config.toml
num_hidden_layers = 12
hidden_size = 256
num_attention_heads = 2
num_key_value_heads = 2
head_dim = 128
intermediate_size = 704
vocab_size = 8192
hidden_act = "swiglu"
norm = "rmsnorm"
norm_place = "pre"
norm_eps = 1e-05
positions = "rope"
rope_theta = 26400.0
rope_fraction = 0.5
qk_norm = false
attn_scale = 0.0884
bias = "none"
tie_word_embeddings = true
parallel_block = false
init = "normal"
init_std_qkv = 0.0254
init_std_o = 0.0
init_std_up = 0.0254
init_std_down = 0.0
optimizer = "soap_variant"
learning_rate = 0.00352
lr_mult_o = 1.55
beta1 = 0.95
beta2 = 0.99
lr_head = 0.00593
warmup_steps = 200
schedule = "wsd"
decay_fraction = 0.751
decay_shape = "linear"
final_lr_fraction = 0.0
batch_tokens = 32768
max_seq_len = 512
doc_mask = true
train_tokens = 213000000
max_steps = 6501
dataset = "wikipedia_en"
Each number is 128 + 24 x the weight over the matrix's rms, rounded and kept within 0 to 255. Layers, rows and columns count from 0. Numbers have three digits each.

# layer 2 attention query, 256x256, rms 0.107, rows 107-127, columns 128-255
133125166112129123109124129124103121097159126127144119145131157122144057166111120159104120177104128124131110079129125161150177114153091122110109138160093122126128101156073137128127121127127140123129150191121134145137120125137145137110168126157119145143139138126117133151085145151092083152104153128134109107125143135108128167152172098111119125186098135082129102124149121127143148157131
143120128115163161084147122141123118119118130127163118149087156114099129122135141078165142108108126124125082193132118111149121127137154126151117143119126158193138125135133123132117099104145129106146102095166112142148110148114169152125140125135140105124123104155087137137158119154152133125119116128121105122134123095104151119089143145129126124128147122116105127127126118131105141168112
149115133109174131157153137145127123165086123098116124174123141113128118133105079151163149096139105101162117132124106149136162092121089133160137109145141099107150130167159134091098155127149136154086142160155114124098128108116133140097173121150122123118146125090127118117107198127108137120090120174126133132163147150118111108113131126144144126127137153122123144142111146128110102113173
145138126110129126142175066129105083141114135090159115152169155147135072147146153129114129117133118124097120121164086097139153113137121108107108169100130090123150179134127106122084116120079114124124150078101110106162072153129172159130062106109164165117160106139103147122122160132136141120190151126068098098118127155132128144141115141146143089148135143114129161122149132086110091133126
131103107139119138176100123119130149122130094102114125111127183098148137169135110135152118134145127088133142141152105153107148140164161122118099125121147075103149154108149114147120134130128124140082120129059115108131145098146112113074152095106093166139136134107110140142135111100170124095144130134107106125151106110116142094132163123103119126113130081201146120168134126114142148071132
133167127134168093139116111113100095100121091162097110112102115109094150121106104117131130143142128134147164155137132135122133102114102132118151099128098094134119151095115134106150146113112099155109130085136107128130112139140105121129104134160105109161123141121136155119078139127114122146134154120145094143092104124113129130121137111053097178147095135121150151135139118147135105101110
116126142112148138135116088152109111136097146130153177111125113142102101127150156139125079107091127174124109106124128138140118131103149127168157094140097123186145089135167156138128102140108124106133135108113115144119127112140099110150123116111098139169119120122098151122147111182130101117170116151099101095124141137057111130110147106137106086114153115117131073138115100099095167128159
115127135141118107146078126112130165080104165116157140125137197123141150133154133158082141127127119150142184123104152138144170107114127095109158117080094140096140087163127145142127114109135162114100136167131177118160108127132120110095104122133117154126121142110118136116170153150125125101125149113134172127126143165151119073127144081086158118088098140122139138137120140125137120130138
131080103073156110165150158119147137126125116152142128135100164141113105143170107155109128164139159164118116127148119132140143154159135156073119098100137148122113137064106126112132155108105157107106155114146135105084132110129131167092108099109113164135158132148145126157180107140155085143111126113122148127162122109113120123109152116100101134124109104147167132147137111116139149108118
145100173116125113143112157134124187116102134174155124126122111136073122102099111157150158092146130122139115125161110123093129081081100129084123146100110199098168121129087088107116123119095118074188108147098123134159127127125141133121107148104108150089094156118165118149144144087116152091118104124119148091113129097088144133124123083130136110133080120151130086124141164129148140131134
156129120096110087124092114100141190115119144154080148089147093151124114168135081099143146116176158117168166102128105119101129117146160131125128126132125114138115111118141105120119132114127094122125109117144114156161104151134159097109116118121131169150114126175141127111145134118117096159116173066135146122118141146114109139132151154122103127128126153129104111142133116158148090151144
122099161119142170124114143126142167134140152167133105122145159105150142111105120145117123103132137147179141121104130098099093149117117159141137105121119116150155064113078145136137141149130133130118137063189111126133159089193103080079156088170119099118189113158169098109132132178090152119158166093115137135127146125119133116103111125119128104101099135131158138097163114133096083098170
096115119118127148170114117113109144157165100115102121144125125109118172127153151100114150152105128141152137122152105133107154112115149087100097130125116115132112105111142115131066106099121093180102154139115119111088139145121115140096141143155113126122104114117097140137153148152135136114112107149151138138134087134148147136138148127117104134106143125115143141081137104163128154146099
152076113149120193125084092130117126128156125148127149104155131157133119185181120090111154116078127091126158113154143112122135169066167131164121139136165161113108113102137140105114138168113075117140143140099106142121079165148147119104159129131160112183135126111163105176134130095102140124107134142153148137134123136171109130131124134168121155132145119154081095107136144151124132157132
135129146108100140117123124126135194134132167113103114131130138128150072152124165097127122119114112103147142143152145134145125168117133099075085143107114175128146128140105167150136120156112153079101089131169141106103138114151140151142092117169127162126109180082125099122150127119080153137169142113152131138151113158124173091157155140129100139131159098130151155136091122109129172133136
136108116139116152120122147122132132132098137117105133138113104114120136073127140102127144108137100120160103143107138132158147151118116145122156133131129128151144151122163125113143118160157089098107146109123087148135129099162119126156195142146090094116149131129106129093124100111111118123131151072201159168126114171123156092109106147109147155113156130124139113134122149161168122155141
078160133143128128089133163094148143110146123135130122146160142099126124166136114140082093101104103070106148148130113118155127145124132137122117118130131130152118123141139162126103139149129135160123137132121116102133108132125130133110119150119188130139124121108118110122111083120109158121113076134141142157145128091104128147141110138145127066122164119118158135118130130085118124123107
112157154095161154103110130106145142087171095134191105133082150131120104170135121131176140143112108146126149151160136112152159084128156111126168112115105150119135078157161119131134182145125129126135166170137101133137128120159129087142134113123128147181113138118141143152166105128145125089141153078124100113134161112157137117128133149117176163160158109119116138101109152125103101138110
143138151115139154078155146107084122173144178141104127159142084110135105124112106126165124122149128120122158111137160134161127127112126131087067105137134166133116139159134135124137106133104149134110136171130149123150138127111124117119127113101111122159150154140157099100124142078152158141144168074130131093154057165122152140105111115145132123125109099105089091133174144107150098097127
151111104121117135126139130122133172163142117101165142145124105086175111125138146118130108135151172118125117132106116157127148153144169094166144146140130143092137139123156160098132091135142154129157139088118148116076149127094134147118156110116127143121161123071133088127146160152115171132101136127101148099121123083161117126114149144137119108159130120072117136103163124114113131152136
153131111134133122173124133130110159154146089133089170098097119154132151138083160118113140116155150107105114106150100134151091098135098108113083090124140106133099163126133140123135134099109128115104143143140114112129131118124146139143123165160111096178116186138149157176134089157142158171166123127144164110155197170143156133121114142114181168138111108156124171096117149122165151151126
# layer 2 attention key, 256x256, rms 0.106, rows 107-127, columns 128-255
149119124079139126162174102182139149112070148133169129162116163150082191100157179122105122137113131148136199099125112110143095156114128149104145180138151121128131114168179108097104126145124137140113114117128178140122090118131138116132142122106157102126108097156146090130137163154117124174135115138143116080144121132103101119132121111108148172128118116192122161114101135152132105133158
080115099117165128160071143114138119126102117130085135061139127131145125145146160133155107127132125124116151118120165174099105142122089157132159098132134120109090133127145120127143125140132113148140126156111123084125151133100175102119160098118115143158120168120123129103130113146108129126118124100118105129145140153161157142147118155093140111137160150149115137180163119149162149119134
126157101092108133144138128163153116089124142167104133104158124119101102157138105134119087094101102102157102147089152092137132134127109157152133113150141095145124127126116098137143121149127135106148125112139120112082116125108151132137150130095150158185148109128150149134119115152095118144140135135116118138142132157152109137120152096096172128115137138118130153119119116133114161142112
149151100105105112138109115109127136141158103128147151139149097157120131093146119107163117149134166094135147107155149144140160126149138145123149125120102136142102088106146121101133133185109110149075096138188130113090122125126110122173142118162115114154093139087106113129138114160149130098131149125077164099173132134140127142172117110117108098119115126167202112109145111150116165159137
099144157122131147110105106091119091141156160118118102124131117153124126140133101140121139105133123160148103120118122127147141149116132101144127090136113116192115074118118111105150131111134177113154125103134083136122140141131119152142081144129137140128110068110149113156154076191098116157151159117138126114136077164103112138184110116174150139112169160083089090116117128096150143116134
110110132115110122157158128121153121150117158113149176112123105095176176136102141111123178161100135113171116091130146155124130129100116127137088130158125137146124103150135139135153132144140114113150117132141152128149106152128139133129161138143127128143109142129119114146127095121091164159167120120140133121148142138122052126142123148113128092141135145119151115115101171124110139122155
165172119152087130133140118107147119152131091132103151102131105105123121142123109154150107148155087109119126140127152096133107135115138093119124151129161118131122169110127112101164133147156149146121132124101154190106117154187163059097143116122144121140130163159140119108135121078145109131117152127104124160170078074151157156182096128098156137120141113156129100141139125157143117148122
157144111148138106117137159117132158152132109127116113107139110147122137103138140107127134144109078145104139112111159117167110143161112102130125148167134120105108104090109118106118121128121165142139139107129137117175182134172100107148097116145141131142155089151155126151116147090140113113131112131141109136153080109110101150116102091149121170119146154154080123117153122100119123117125
191203102123106106113135167138133137149123144147112141117142090155122153117127119129113105103101108159090141081134124164153095163168147148132101183134123152182112093116146172144125069168132134114177123120121111117133077150128105152103179161144150106099151100090134110113146101166133128137115132127102152157120106152139111116097104112106151146124152164132144116165123158112090132147141
135138123104147166175164128081165128126138120118111098131099114111122120149093161106126174163087127128077135116092172099120099157133177120125125095121143129123119136127145154137108097136130130152081145126132102123162166083171162136084143144127146123121122129119118114118118132128116115116138095150148103111133117099119152165128128096086117122098139091145158111125149182148169125140114
130077114169106145140167090126122131136124103153147127152113096105116143099148111136120113137162141101136104116121133115132103102133129096123183089135097149160152139098118096159137136121139145141166141107101148074129120117074130173104114137119140105149136130131051123153164151171147156128145135093097156091123126157141071163151141121166120116112124158105124137127100124113128107091130
163108111153107075099128114154127134110148121099140119136106104134162126149134129077116105102109111136149059143145117131118079156133136145138087148134103129156135127131192150173125085103126143106137116117104154103154118129146120137158173139124142105134148160112119138128127121139114128114072080105103129159149093124168134156153115148088129164083164101148157118114161116110141079118124
172155128112161117142138129075126105133147140124105125138136144141169086140137108102095110138111128151137153116124170106130117146161139173166126147087134123104154119105115132132136088125147118134136113141136121170148127131114114146114111090082134097138129113169147137084152131125152103155140110156138149119126170140123124150161126101083127138137105141167128094098126156113144115126113
108158156161100088157117151171133123116110076134148093161147159108136144143102125081137103099146148137133126134143119117132103099133120133097146116113119151146126130180137083107152126122090111153134164165119162126090152141098081179135109106073136143128134115145105133098109078164172149117139132144119143148141165187096096135139156110100171133157124147107165112140115135097128099149094
103135127125086145159127145122124111147109101149104144162080134131109075136155122112153095113136149139116115115178064139127108147162113130148145148135073109146091172105125100134151149127134130188113126147107136133145108112132118115155121096103148113092140139169129137128165135125129113120108097108145125112087098147133127126122171155120138101138128143127102168089148127154133179118131
127155155151137137111072140139128120130153142090152111129142142131150071194093110161096145136103092136115094083149173131148109124104084127118134119127137098125182120128144158104114172129129091139159137119103128125132122143100120125128120128140107105127082113160126168132112098151091148118173100129132113123154096127083100169134159160128134120131143104145114132134125129072119105119132
101123135097078128168142081109108138151175122111142125116133107118139122121091115097159153142141113130144109131152128156147107117130110151146147090154120135119101110085144116146143121147118136094072138107131146146129102118130148146189106098130147087141104170086180147146143126139107149119120152122153117159070189142117180105092139144143143140088130118126097118143135175128109119078134
100061110165138117098129160131135094105091153155142130128141123116106102146151127086147141140103140129159101172152083084135129164143132116125080134183074147121108153119139152110113086152122110138101093108103112074130123103118185130130126105101141129097099136142092135121181136125124122147122120141105165103160085177120126103151134092168171089126127154144133158129114098099155113124121
160126130179080131130158118172141147110125170119152114137095134178105128138138120152129111127170132125146109144131119155137147152111128139159138113135107114209117121126161094133113169124173155121132165138089101129119153116103134131188151133111090167142180119146153089114094124102124136124088106116154165136091098130133128156099115122129134129102159166090152165098098132163128127139161
118155155146185138131125131157055137112122138109163096111101192130145111119118129141130126125111128154160126141133147094168114112140093112080135096123112146182131156109113139089084101136113112116153117130119100126145181145151147150125149135112069139143157085185114137123146134136159096136115102126129146117141174144153077120157080150068102094129107154139144204108152105128143138090166
123117141161119093092126124097183140118159146110113081131153146145129134150162125193130148136110105130113142114140117156105143131143154092149118123125140100133119134094137090118081124130139120158131133161130145123133141134127162151123108124175104109102167102143148192083159142133124133149106135151126099138128102116116123149129160137107120156119118122143161117159110132136113161104110
# layer 2 attention value, 256x256, rms 0.115, rows 0-33, columns 128-255
119118095144095123136122118102123076115135107150148144130165080147143160175082168167149124120125156111097126118132117105111098096113139145119121125149098108132157129087092158095119073161096131143161066100123123143119127095112135092166078101086138114128135111125155161177165093155158116166151097159129118154114135137158151132147126153140110108123203148123155110206166136143058125162173
116084146100136121113122137126149124103114146131088138155097129084141108155148143136089180114130145127119114140138170143098081159131145097135100103142140120154147125145084078152135106096121120150119185141122084131139126141144141171170140088116088132138120127164111105121178152153145136162113137131105136164118103114116112122091118082113115149159098131111121115175141144133109097138091
152112108153195162140169163105132094100172070103153150121167078134118125076146150116147128152104121117158134102088159135118173114121109140106146148146110168189189137189157098122115143176137135119131154117208143098154185141142116107130142105124154176115155123122109151159083118129153094126129179112123133102166112123106139136086108147159121098103144087119185148142082105132175122119142
078155118136133155139109119117060127136082114161068120165149200146146073102138082167176089124121103117066141145085134117149161113120155083078162123092123142101105088138120115124143150135136099103136110102089124141095131076149136123112118114048064141130097134164161126123111118098080164129153129116132121125169123067145077123108105104169150122127136142117148080114153136066088095150089
139104146123136179082129107100125156109108109097161121089117149191115137129192083116161130110139152102119110129138120102121128133118152119135078131179122119089145066120111145178128134142165084125148140080127147110145128145141068114168143144147182091138124145138163136146105108141158134117108116176131123094117122105082150155077107165165155122153083095140079143095140126114097109128112
093158143113126176113146133115174129130118141124123136082153135103103132149175101102155115071131166179124130107106166149103090130117137133163150153127143120154120141169150146120107108141178088115140165079144176137130112141151141135128154148119130147145123104093167083135109092102139130160091110109141117141105185127143099141107140136120096114111110128111161097125076182126095112105100
121146119136165169129104110109104100123127121141112141163129139141126139093114131172104125114150143165125106139093124125117156129147126099118108111144129161093127139092127141155085134084133143124135158137181090128100178161139170151114153148125126126129135135125095124144092123075093141138138092090123120113132115145133146115144091132147164149071114116147172108130114116167095139162097
138120164155156162111110136088090118125124146141105134160096169141177121163130113147145105132097164138091090102105097151166142151157128147106145137116105081127168113116160141148095126108125135102188137141144051157060146126099113091143129078162132118132130111114105108116173124088108141101123175118110123148090136113103185189089119093134097156168147121140127080112096101154097124175162
188138120141102105136061122092079149073167189150140139102090141132101084115101100105073124160131149091170118105134094176133147148139131187098117094137122128100113111165101112130090160118142088151112126115124129087152140128159148124158099158109093126115090182154139109109135098145141131114121072143131129120100133082148142137126149120125111134142140149107137102157126106132117150131113
094144124092120047105094131148132125128128154123185123102140136163108097099145120126105126082118140140077126162102106183130143092144090172130099124086068166092176177118120133127105133119144162132083113092115173111165139154100215093148133172122152154144160147166123085145135128142148167090128096102131098143100121145102138117129131177164110108139106161118204098131145065139147115181112
133069149124134130128119158155120078123128153145113099161148139156073110144123100120119103101123111132110109091128130117138141101095117117134117081094106149135182129120152157108147129145114152175097125182150138108165159144117129104202087092141126135101131164152147156097158118180138111184103151144160117138189128152127122160107108134095150076116114191156142137126126167099166131167099
157093123074076111132086116136150099106195125109163101143139110125175150106107099163126166115136117120145152117122132136157108140096166141099112108158181116126151130128132139114130121175104111140112113120129152129150092145121158114075129130118115104100151141144124116104086147165141120094120123167155120146058123162129093119119145137123117136125134127090138116139131145125166164131119
115130102158162102141117097110133147132107118116130137127153112178112146120155176115104083124089136156149156124134110144123108127133167157109127117123114120115157119140122151126134102124122115148102132111157100150146105106094094163149126088105162160134147104123168097172162106120132108083120134120136129117120128128080139105121098168123140123149168140154103091141080138126123100133122
141133140110129103146075138112200105150178127131147114126129118117125138131122159117083112124116173123065146133140115113132108147098181134148117067137117083103102153127100117161135109143111126131104126139136127158139107142131170150121112183106082131142096129131127119149090113135138171150153137142150101157109158108128114110125133129101134151108173159140133090163139171117125115147143
104131123098104167163182136094132122108172156141122115128140074139163187103156063101138130111139165112139101171115129141125156143147193083158133100103128110196137126124128149085113103122126118117164154103169168163142104108148151131138114110134069119086116056160137104090125126156163119123171185162151097122109138119108125152161149075145117100131148154161131096104135149106138129156131
115115120106110162151117135095140169148174120119128111111088129105157105181123115105087151115140109124129153186122109153088158108132195127141106134155163164128164184146155117121137135102107111134136082083174138101113123153137133085119152123157110124151099116125097077082079133146112163134144114154136145104156091138126126099109139135182101143108126093097165077121140111127147130092140
127103144156140122121126109123165136190183133124155104131081140142138167140099114131117079124127103151116180149146122115128144134152136044121152164091148158137137140128112125126137089138124143098153095113189137141188090114104060127133202089160137124053110132117122116163163165084118139116145201152149123158108173104095140111154126110150130169066167134133115146124166140169139184156108
119163134108126167138099106116143133127082151144125114120151136145124088138163138140115108151135123118157124152094104099117111096152158097146123143073121155077126094113144124133146136118122159111107087123176147126104157136116155096164144109141145116139151121101156112085159131127156139146139105148139102122123099103075106104144114158117173167145123136119080108133155112140186112141124
111114139158108123092139182132151101168127130146121086129108132101131085117049144149098138092125069150122110129159113155101110108113125105168147128168140132131203141147089163030141123137133135119194092087110161094135116123134215143097168158113093112113138129118118095122067111104140129172131127115143150174189111141111148103124147096113160100156085110156113158155112155145094141093168
077129099151115121127122086130111127077123114098116107090095154117143121122171087144142137151146115084173100147094173132102129091137113103080125148151119133118124094122167110165116139119155085099104120101091178132121175141118127102131118164128152146126144101112099051118077091117120157138122154057140132091132126155116108118129110159157146083128119116161105108106100094138134126150149
182109152136139115131114162170120096105191135117137133120166148123140137100147111201126117127143141134117092122143116129133121103110147188110154107125078121089137158124131133101148111133089134150145110138078152137164140164116154156123057128137086130107143140111111118134091165086191104128127100120087142075109125112140086142095102120119128109173133134135197135150152121112134092148123
126149131106128127141152142143149132105166109147105109162144131128143123120139129102162156135170152114124185151142140114088117160098138123117146112139175119159165117083137175156130113125119102110112157136091124128115125146093152114117131135135185121196125113138130130145151155102107139102132129127122111125103110180147131132162119138126153165138181134077099146134139109157187199108139
174097119159161124115134147112128098124134118145133119111115103159121171126097175114150133125087136155157164069124130113129157094129122100138096104121141160111119167123098117098140165167117147124112125124064094101127149141121119124130107106098130155158114145121109137139142155128091114138132120133106097123123133171109116089135163117108126130143109136108136119104135120112114099154104
163140138128093156113127111139136132124111110123145098158167106142153155150112136132158136105138175095143134156124163146143097089085113183125125105133135088168086119152110141166158097160109143138138120117158070120124101085143162081144141154162126120128114125100110157123121152134136121098125138125117104116073104138123109158169164144158167168150137142136136157105161109144124149127104
122102100101105129145173131126185158162088106107130114134119134134133203174109129082124113139182104108121134108112098102136094107144176142127142145094095161112135149148164099115122139100148119117152176131119101153099143177126127166139142100172124131133142174120080198131119175183108131158099127097165145119098160137139131150072152072133177139118096133103132142098131145128163127167123
155083136128147105123111135128138088116149131121122142136103142113063148141137173149140111145136137180168127138069112141121130143199134123107169097107109145178118128119118118101159171088123152119089156119114120125113156104122130114155113089138109135123131139098127167070169136170153101142128129125106119126120126138146114142144139139177114055131167117102099110108141130133119151197070
140114149129133126138139142138187093125142128123124128153115112112121158110104152159112161115158112161102137189119124094085134096137136088130132098123073113123097086141082135131181074117086135128149189125114118164095105141121161126142129116145087111108103132099094086168130078149120035157147139122115137095146149113128144129116185160149126100106167090115116134141150084115121121147164
102124106085100108119121109182131125136124135156157102125101116136149112161199145093122108098139162138116109127127116128145132119071121127171099086137071142117102154094091205109137112106168131110140157162111149121137075130108118158083105193083143141115126130143166106119113118089138130105128132134156122126137112095108054117167156108119131135104126141165094115095117114111134136118121
142102119139163083118094148100162131128152108112146103135142120135179100111109161097144146130122153157149145101140148128098169126144122171107161109121096088148118114135115128131140121122116180104109133105142106132093100134117145123083137156122111138125109110127132113123115102147119126131084175133125079154166150146102154123129148097153090103156176091152154128131094157098124121103151
088166106116126127121137145132142136167119160132137160152138054136137156129135131172088122157128134138086150109129129111119145163188143114133140132124108109148132084124096103123102109122116117173152154089091121131089137098150162120109130133143153090097146185108123117136170110142102119081159117120158108082113126092176092063112142153095123120157142120110140095186101180131112131134139
129097113113132141145118157087114169120132089142142120124153115091154148160153116131099145120147139138093149119127144162106118136103117138117144104125149145142112164100151172146117188123175124144141166092172127148132106138118107156088106116118131143101179111083123080120151102122163112117116080160073108114081084098149137109176100134118123176086145147118113148142133149142159142142139
090106159128117120128139126155132100141062077115151134114161104095135139147129141165179112108128130141187100105112123132108163143160084144074167145136164119120131146157153110102108105088119151119085147116170096139132146078123120171161137148157129161153125103138163174145149135146157105115175138134115082097102140103125159093119146157158113112128141135166129121083105140139068089162120
111102108063112132121134145125145092126142161106117124158127162156132083125131163099134090116146133106101139067109101149159116100128156156133139110121121142137170117134122144165108097150103169154119130145164122136159076117119161109074144150104166101169152119138127141126107102157150140128106102108163176086130136100110115157134142085115076125162079120115104188113136097115111159120124
134154106127102148103100152133117140113150072150150148146112142106176175168110155181100120133165108153074159106145120143110091179130133092102142185136060148122148101153122126102169136104115108138148113189099069136171139153092118117098119139143120103111132092137117122173123118119121150100143111078122114162149126119137153057138153136105142161104141133183148125153146113156149156182154
# layer 2 attention output (transposed), 256x256, rms 0.156, rows 0-32, columns 128-255
074128141106120125129128165130131144108112116094106140153116195132147113114096105127096116079118113115142157136101109126127109150128105105153152122160143138123126115122086128178147176106171139145158137110107131136094166120204083141130110153120126075122129109100117103154108110143164136126138158165128115108167201100122111113123164115127140097130135101136122098126108108140134115086151
124157129138099129086118117095116183148151160137085129130132116111106154144143128140110096153096117091116077123154123169098100138092134152144131156096151047144128112120143134122109142117138114161154099113157138130167109130122127112121140135162103118132173155127130143123130140107096131083147182139154124140148145155171103146108144116100141145111115160165120108172122128122147123131141
114086125148158123103111057153187125096085156108157134126134097130102144164155087153121140130175159069106093139098141090135146147152127144150078163168127108095115095099099138100144110138113141112133113115096120105095133132141099160122101129150143106143133114102145106122115099108126175100168156138111110099105088143110181089162071118088139148112145134142111134105058154139142146129164
142135111142147129111139169071135112141154105074101119107129140065126104150083110137151115088126115172137136154081129162183119146190137155135104132150136131135132159095147139140132154182150094082098161127151182178118160152152148146148117076111095140160124120155135132109087136149143074159100134085159120136108149112142146126099140121171110066131065128148097159189111130118093178165114
101113141112141145131105082151115154121102112062133130123120134113159146118161116161152141167141160138115149133130093141151155162170115112104126079118147153130111162087083104133108128122157158162143126131125149131132106098118208149172155113123105181128066190096121137158139144088137176097137185138145118099061107130156116110153129130125147153118174156169110108135124152152164133152150
149126077097146153101148120115129119120090148083164141107153106154130146137138121136141166195137135077120153116151165113135144146170127127102161158102086157141111134153159145159136118148093168122146103135093112126137174126094168082114102132114130078112148144080192137128133106134114159126168152092110137116140154072107204152107138149179122120119076161161090148108117147121151145129112
158123151119105110058128145137148124164121162148118072100122139107096139100123118138094175143113141089129132131115172155155143185133110113110124127125131134157139124138136086121138126140135097114101159113123105146151122118169124128098133109083127161134117133112098097128153091127155096120108110132164150114141094113121178101131155082073131137098121167107110157113163144146130156144120
115164142109108124094165181185135098177110144097113136126090105118093116103128118184103138153160148113101108130110147137131106094125116128088107112131121129157113146079119152122144148132130117135160127146142115126121146133167112103095120109129162114171147139150126102120091096135115101177130108151105110155107143132121149156133110111132145102114150125144138166169103156133147184153136
103159101139128108143121139139121128162142143138112116151123121122183093129096136101128154114117100118169143144138121099133117086116107119160099078160123069115128129122130131123083147130182121181156163097120150142098133103126153103133133126175139137135119153131114114120112094168155160124119124141140131139133168108092132118157125120155132156068129168080090121123119160094120120143106
138147105130186109141139147155135106112118179115152103169102107125118119139086098115113121155131118112116140119106137123092138142108132089143129097132129138136132168101128100157150101168142107122143145127140139107153106110088132134161130107134140166122155109135150115143154161161139152097072127090169143099157098105088154129125122133090128155132088127143114154098147137135128119124105
146123115158166124146085152115125105108157143149095127137157100086164088172152084123129108128146126110111076133122152102157118138140088111180109133147142081115131129179088148173139129130112123118120118104101119137150110140130140177156112115123129125130141097158192149116135129139123091097128143156126083133102117144066079139140092135129139107152175157115116132139108131091160129120144
122164086139140123150166190103096154127121095165106097178118058113163097139131120100123126111156165101113131088109100162147111107100129107138108115142150096137162144118100091115121129129169157140184106115114114163145158151100127150119123140146145131140131122114139106158088137163099137165116123139116138113096160143139134094096116139134110134125124123151091115062129094176160075168103
122098138129140146142100140119148159100092133150132094122148170129113152089105139133139167163189140134129108116125101124135144124098152156137099079109138096103127113176092090137136091105148105156117134143108098127105119083173129133117121121145137128147137134115161092184128130144162140103127138109135139099145160122128104160114111089117120163108119088165124157104164150114131145169126
165109111170127091120109167141111132094125142111077140145166138106137131105097082122127118131120149124151131125126155150131141134118145091141158121110165126165107092136124115127137096120111153128102146138111161118119134162143155114091133135137153125103100158104117126126133155160089086108147182126127137075136152112121109108142132120131148134148158122111111138125161139106138080112127
121134091104128132102086134138133135152125115160157122132131066114102095140097157157114136130122131178107121141043113158114165109151160100171130155144143117103084082161136180145185145169113128123147128155118103148133136121135145129127151140117132107147140155123124139127160093180121140138085138142085110088096168149125131110122110120168112131153153110149094108086153123130083139192129
128184116114150134119143142141109136151139107128115121087160112128116146141112126159108104145163149160104052099164141162114124089148107112101154132148137132156168109155138092080105118108085157152145133120122159145160167113082139096133128117125137146133160130137114075168128115142112117141119112119128139110118115154093161101102117158139088142117149123110161119114144135119122145135135
070151145102125117126126197157126121120120122172123117128139157115101102117115137146108081114145151125126085087122140153105144095120122148116159149131123139133153139161136110125115100123098117105072140130120137077179170149108108104142090130113125125106113150161131092103103150100116103171118147096114122098120142097088142155126137118093164147160150111143129171100147118161086137127118
130130143142148145114126141173139173163110130157120133114163113123138109117108099142145142098148137142126097119119107124096144158136146128149168128126124141122145117117105154121110111091151127151102121117150117127159141133123172133145094119148095141137169133164146138143109129091134131145141102080186164099106138131142155139097125150110187109157091163100131161123144105156129149146130
101120118163098106127141130050104072112128169103144069125148177101120118046145152124159136147160118119119113130110161134126142162132110161082118179153151120124181094137129139102105136118102118125121126133126180127146165132098087101137098175131140087116134117136101181129131114169129118082121105132151082162120090138131125094130158111100078110128148104163163101133128123135145161102127
136093086128163137109101169141104132120139150109170093149105163126117185117173112091134103120116151112116169154116126136147125168124135159138130109130130134152144128092141106133129152132115127115156142147122139127118088143148115139132113122130147179107112136118097133103135129158154163135145106111191148150093149119152124102114130114117124142089118143118108164120130152125143156146128
146120105115134097127149129149128116127103169099141113122112073118142150115109093121141086146119147096171159159090123174150116158136054152113122140150153100126118104101164150147108131103142093104144098113203168132141118106126132135172143122159149124128158081152141212119143121154122157146121132128124128138158164114090148109149125090134132137148132075151115093140079108148141113141086
125130102127150154146147134124132124139134134152157106122146127149143129155158118130114096118153111123149142091154142182128087112144100114064134137116139132119141098135114130118145109151146120103114058128136117075146125175127117119133138142116095157154125139163113107134121115131133142155126136123122153127153144140150115145163086153157093148134150143139117181139159160106119119139101
140107149113131154124107144141095138120136088121116138134132137112155083153089092123104141135142129107143131170123133107147132142118126161172124126150107148104151077112124142147099141124158129124122135131109119121134125146143112168134145158139120101121146125133162105110105119140130077154128131180121132115153113175131121140110122120107158115126103125107163101107125144111102103129124
144120112130124142145114099166190168169101112147110157161107124163173159166138130172087100114104130132120138099116110149147123174169137087130150125121126128123105113092159125149131124128126160163158103097114127104119130133109125146118138099106123144129126123108095143147109129133089123161064139126098138132152158139133115124110135121162108089188186151152118095104111105150155140139154
153158121109164144125152106149071124092133135155199170104138127135099084170115155105104100157163100116130170151140090119114128141154128125173124180129108115123092149149076132148104086101106163087090101125109118131162129115126132122185150140114123154109113129143138126125088157128131134137131159108136071103142072131131110153164140140140155131136141102104149139128153075160109112175136
113123119107122145148141117181092129080150120164144125097091146091140127122071133148096142144124109139184089149161203095154149115148134171155160143166093102094116090127152161139125089134117128124123141119154113137096104157167110118119140093153084139129110184143169172075105146095144125126137129114129145084138130102055116164117105142116093144175129146080133132137130138125082152139131
138091106126138145118161131182121107079112143118117100141120157097100173120092103150096095088169130155157096151156111146165116130141161155138111184109167104163079149131118121100128137148129141097141142121129154159090103166137125104091144163154134096113097091126106103137152150120170134109159157144117124138136103126100150141094133103092140152136141107177110130095154125126124135088161
139135136137187091150105091117145116117148148095106115134139138124128149109124128106123114112150147124148157118073140099080110145099150107144174137089118176123147119121129159168124112157114178148114174138167091156110131077118113117142063099116148123186160109097128099144134159095112141121108107130139161134101159098102114131125125138158126109134152158123088128086144124131143101143139
176106090162144128125108089115122120121123162140092159160115132096110126130135130115060154091122160116120142090133138118157101154086149120153128098151102152153170104109131156141122125098075113162126146128115142090118152164121111122143144101154179128132180136127113113140137149137112044129147126171115134128141095111135125117091081141135133106160101109115094170139121167126150119110125
140156150090089108153146145073118179128117099134155115161111113123136153129114150114107134144146116108128125142115130123149142144111110095127148133091113107163112123120098115109159086121137121144107089115123123111154142117186165116094189148109114111159085140091092145138143159141158156089113130116115118159125125099121104160107129139091133141137100166110136186155145141143142094144110
120132128118144128154117120143139153175122098134137077098116089202160159112118124111112137177128166127144149064149126097127112134122105089123123136112102129119145131123148136116121066143159115130100169114103132126099130141135122132134111131112123098122169116132115095134115154131121116141133133156118137115135150103122133133122159130133097140130131161145080128112129118119097126137155
122145152145129135113136104110128119133122160111098106121068128176139114098142119152144149100119126120126183141154144120156121146115155137063108104147137155111130078111093108128088106106093130108110163130085135161127137131131149113129140130098151151156140110088146111104115086111112149124143119139148175101088167095133102113140115134064148110169091134128153150127145127102115162072134
119113145175119165168131127118083140083078103108132135138115123112134156141129166147118067125130110099110108116084129156116128133153139064122134169135140111132128182165107108114158144105134172147154111144146113149114103121095147102160145122184144118178116111087116104134103120127095123156129161113120116148123088108140168128122133147148155113090132130117113104134113146123159151159084